Part of a small language model's weights: vocabulary 32000, tied embeddings.
Each number is 200 + 30 x the weight over its row's rms, rounded and kept within 0 to 999. Layers, rows and columns count from 0. The size before them is the row's rms in percent of the matrix's.

# layer 8 MLP up, 1280x320, rms 0.117, rows 428-449, columns 0-63
100,199,222,198,176,202,213,192,159,174,192,195,220,217,191,257,154,210,231,171,192,219,191,196,167,143,183,223,180,201,246,218,204,249,206,192,250,152,188,213,232,201,181,197,232,177,193,156,186,217,197,190,194,237,222,219,193,176,195,223,164,234,232,225,228
109,192,197,207,183,190,187,173,234,226,199,199,205,215,182,168,231,188,175,187,160,185,190,171,199,190,199,172,214,233,186,189,191,202,209,165,259,183,176,210,245,150,172,211,228,190,186,204,154,155,245,219,198,222,202,142,207,177,226,222,219,216,187,222,210
098,194,258,208,218,219,202,209,183,188,182,214,188,204,193,241,229,186,182,178,195,226,191,195,209,198,197,177,203,199,162,171,183,182,171,253,196,239,182,236,202,208,182,192,223,207,171,246,192,200,185,250,222,183,207,153,173,221,202,212,186,184,230,197,250
096,198,202,197,209,211,205,179,252,235,187,226,195,175,247,182,202,159,208,186,235,228,253,181,211,259,171,241,218,159,210,218,189,202,224,208,158,213,197,223,175,207,179,148,189,214,209,147,222,207,182,257,191,158,174,214,239,198,179,199,210,200,184,120,191
105,235,191,196,172,202,216,174,194,200,161,229,219,161,183,166,227,239,194,166,255,197,212,211,171,224,192,205,173,187,131,239,169,224,228,239,201,191,145,197,184,236,228,249,186,200,163,178,208,210,213,228,183,244,228,227,208,144,243,233,208,253,176,198,231
102,200,222,123,223,287,216,224,175,218,187,199,202,180,196,185,213,212,217,186,197,252,176,167,195,196,176,193,221,248,190,135,160,157,239,221,231,179,214,194,201,179,219,217,255,296,160,151,162,169,137,130,192,116,206,232,217,198,212,200,174,195,205,185,184
097,178,216,238,197,224,185,230,223,203,185,164,168,179,274,203,202,197,247,194,194,210,213,211,226,201,239,158,154,176,213,184,155,207,210,224,185,167,195,171,164,146,209,218,239,181,194,165,181,215,197,145,203,193,180,161,163,168,273,188,207,192,186,192,199
099,220,159,206,198,240,166,202,164,178,167,157,189,221,146,219,178,181,157,252,195,208,251,267,226,163,246,164,195,203,203,227,167,191,208,144,239,248,148,195,187,181,168,182,201,250,223,197,148,215,164,140,221,193,177,198,203,237,179,237,225,219,227,263,240
096,234,181,214,237,196,220,211,193,156,275,209,210,173,253,198,213,172,236,235,222,125,169,136,215,187,241,201,218,249,206,226,212,183,236,174,179,190,192,226,237,211,147,187,214,206,215,208,223,200,171,223,187,178,154,214,231,242,214,184,154,167,177,253,186
104,194,217,280,218,128,193,204,195,240,151,197,250,220,166,234,205,194,208,210,219,239,215,192,191,268,206,193,154,141,224,184,201,220,214,196,187,143,216,186,207,208,206,195,189,173,185,226,200,228,170,222,237,237,211,166,181,175,212,169,204,183,195,231,200
099,213,210,162,186,218,130,235,168,189,223,231,199,136,177,228,177,201,212,184,228,220,214,233,199,223,183,187,194,217,178,187,186,196,200,263,219,216,188,176,197,217,165,240,180,201,148,227,238,187,197,191,247,193,234,166,184,236,230,224,187,257,142,179,221
108,230,174,194,207,243,224,234,222,150,203,209,250,158,191,209,234,161,214,185,217,158,238,187,155,215,177,195,253,223,199,198,214,143,196,217,242,181,218,127,237,194,173,129,189,240,253,199,265,138,202,213,258,203,211,168,195,136,227,237,204,125,154,234,164
100,193,204,163,246,148,214,151,277,199,209,203,213,189,232,243,190,200,212,200,224,185,180,161,136,227,173,196,166,229,178,167,257,225,142,214,199,189,205,157,162,178,207,210,171,219,195,193,163,214,263,229,227,195,202,187,242,203,185,218,136,264,276,270,171
100,242,207,222,192,153,148,229,196,229,173,209,175,208,165,197,172,202,188,193,217,209,244,180,119,165,214,195,157,221,226,229,189,180,202,196,236,126,236,227,188,229,157,207,170,235,149,221,202,153,198,246,191,176,217,164,189,196,186,168,202,192,190,192,145
100,272,164,215,202,198,206,193,158,249,204,207,193,199,223,224,236,225,227,213,198,179,177,145,195,243,249,229,135,176,150,224,243,226,178,206,218,160,210,199,250,186,226,187,207,195,158,170,222,163,233,179,190,190,213,167,202,146,208,220,198,164,176,218,192
100,159,239,217,122,237,226,213,245,247,220,174,138,185,114,214,192,230,200,166,174,207,212,196,198,176,178,189,226,231,178,162,164,256,141,218,208,214,191,191,228,158,194,212,204,141,155,210,185,173,220,269,152,219,184,156,222,223,186,170,203,249,217,230,184
099,139,188,248,178,265,205,229,189,213,199,185,204,187,169,241,237,167,208,179,179,224,195,131,228,150,179,189,227,168,159,212,234,210,183,189,162,214,190,153,210,204,131,220,176,215,196,194,158,196,182,223,197,250,231,189,243,186,184,226,198,236,164,223,256
102,209,249,206,191,218,251,211,188,237,216,221,242,217,222,230,226,179,232,232,231,190,166,224,236,231,198,189,233,178,172,242,207,227,161,195,157,197,214,142,196,204,162,233,206,182,260,173,163,196,216,217,196,235,159,206,235,217,179,162,199,216,214,183,166
098,156,265,191,195,279,203,199,160,223,181,205,208,173,159,198,234,166,173,247,210,177,207,154,214,256,246,266,186,258,172,182,231,184,217,221,246,224,192,155,246,232,212,267,219,186,221,223,166,218,119,199,212,131,143,181,227,224,247,171,180,233,181,192,221
100,262,249,191,146,226,187,210,238,230,170,218,227,173,192,288,220,185,194,180,144,245,242,225,160,185,222,239,243,174,214,198,140,206,248,202,232,191,183,184,158,238,201,219,165,215,233,199,150,163,197,191,200,123,201,269,224,201,188,272,137,191,248,210,131
109,218,187,187,188,176,178,210,254,185,189,237,275,221,152,206,223,195,182,195,211,181,227,183,216,168,156,243,185,213,241,232,184,199,157,209,195,212,231,226,228,183,186,199,150,203,181,154,219,175,213,181,166,190,162,147,189,191,175,281,165,138,193,233,182
099,205,234,203,176,166,195,229,209,208,232,206,183,220,190,197,202,199,176,234,211,128,164,188,180,207,186,224,166,223,237,220,156,236,184,191,192,196,192,245,202,166,149,190,199,132,198,162,180,141,246,188,265,216,196,177,184,192,216,202,215,224,257,226,181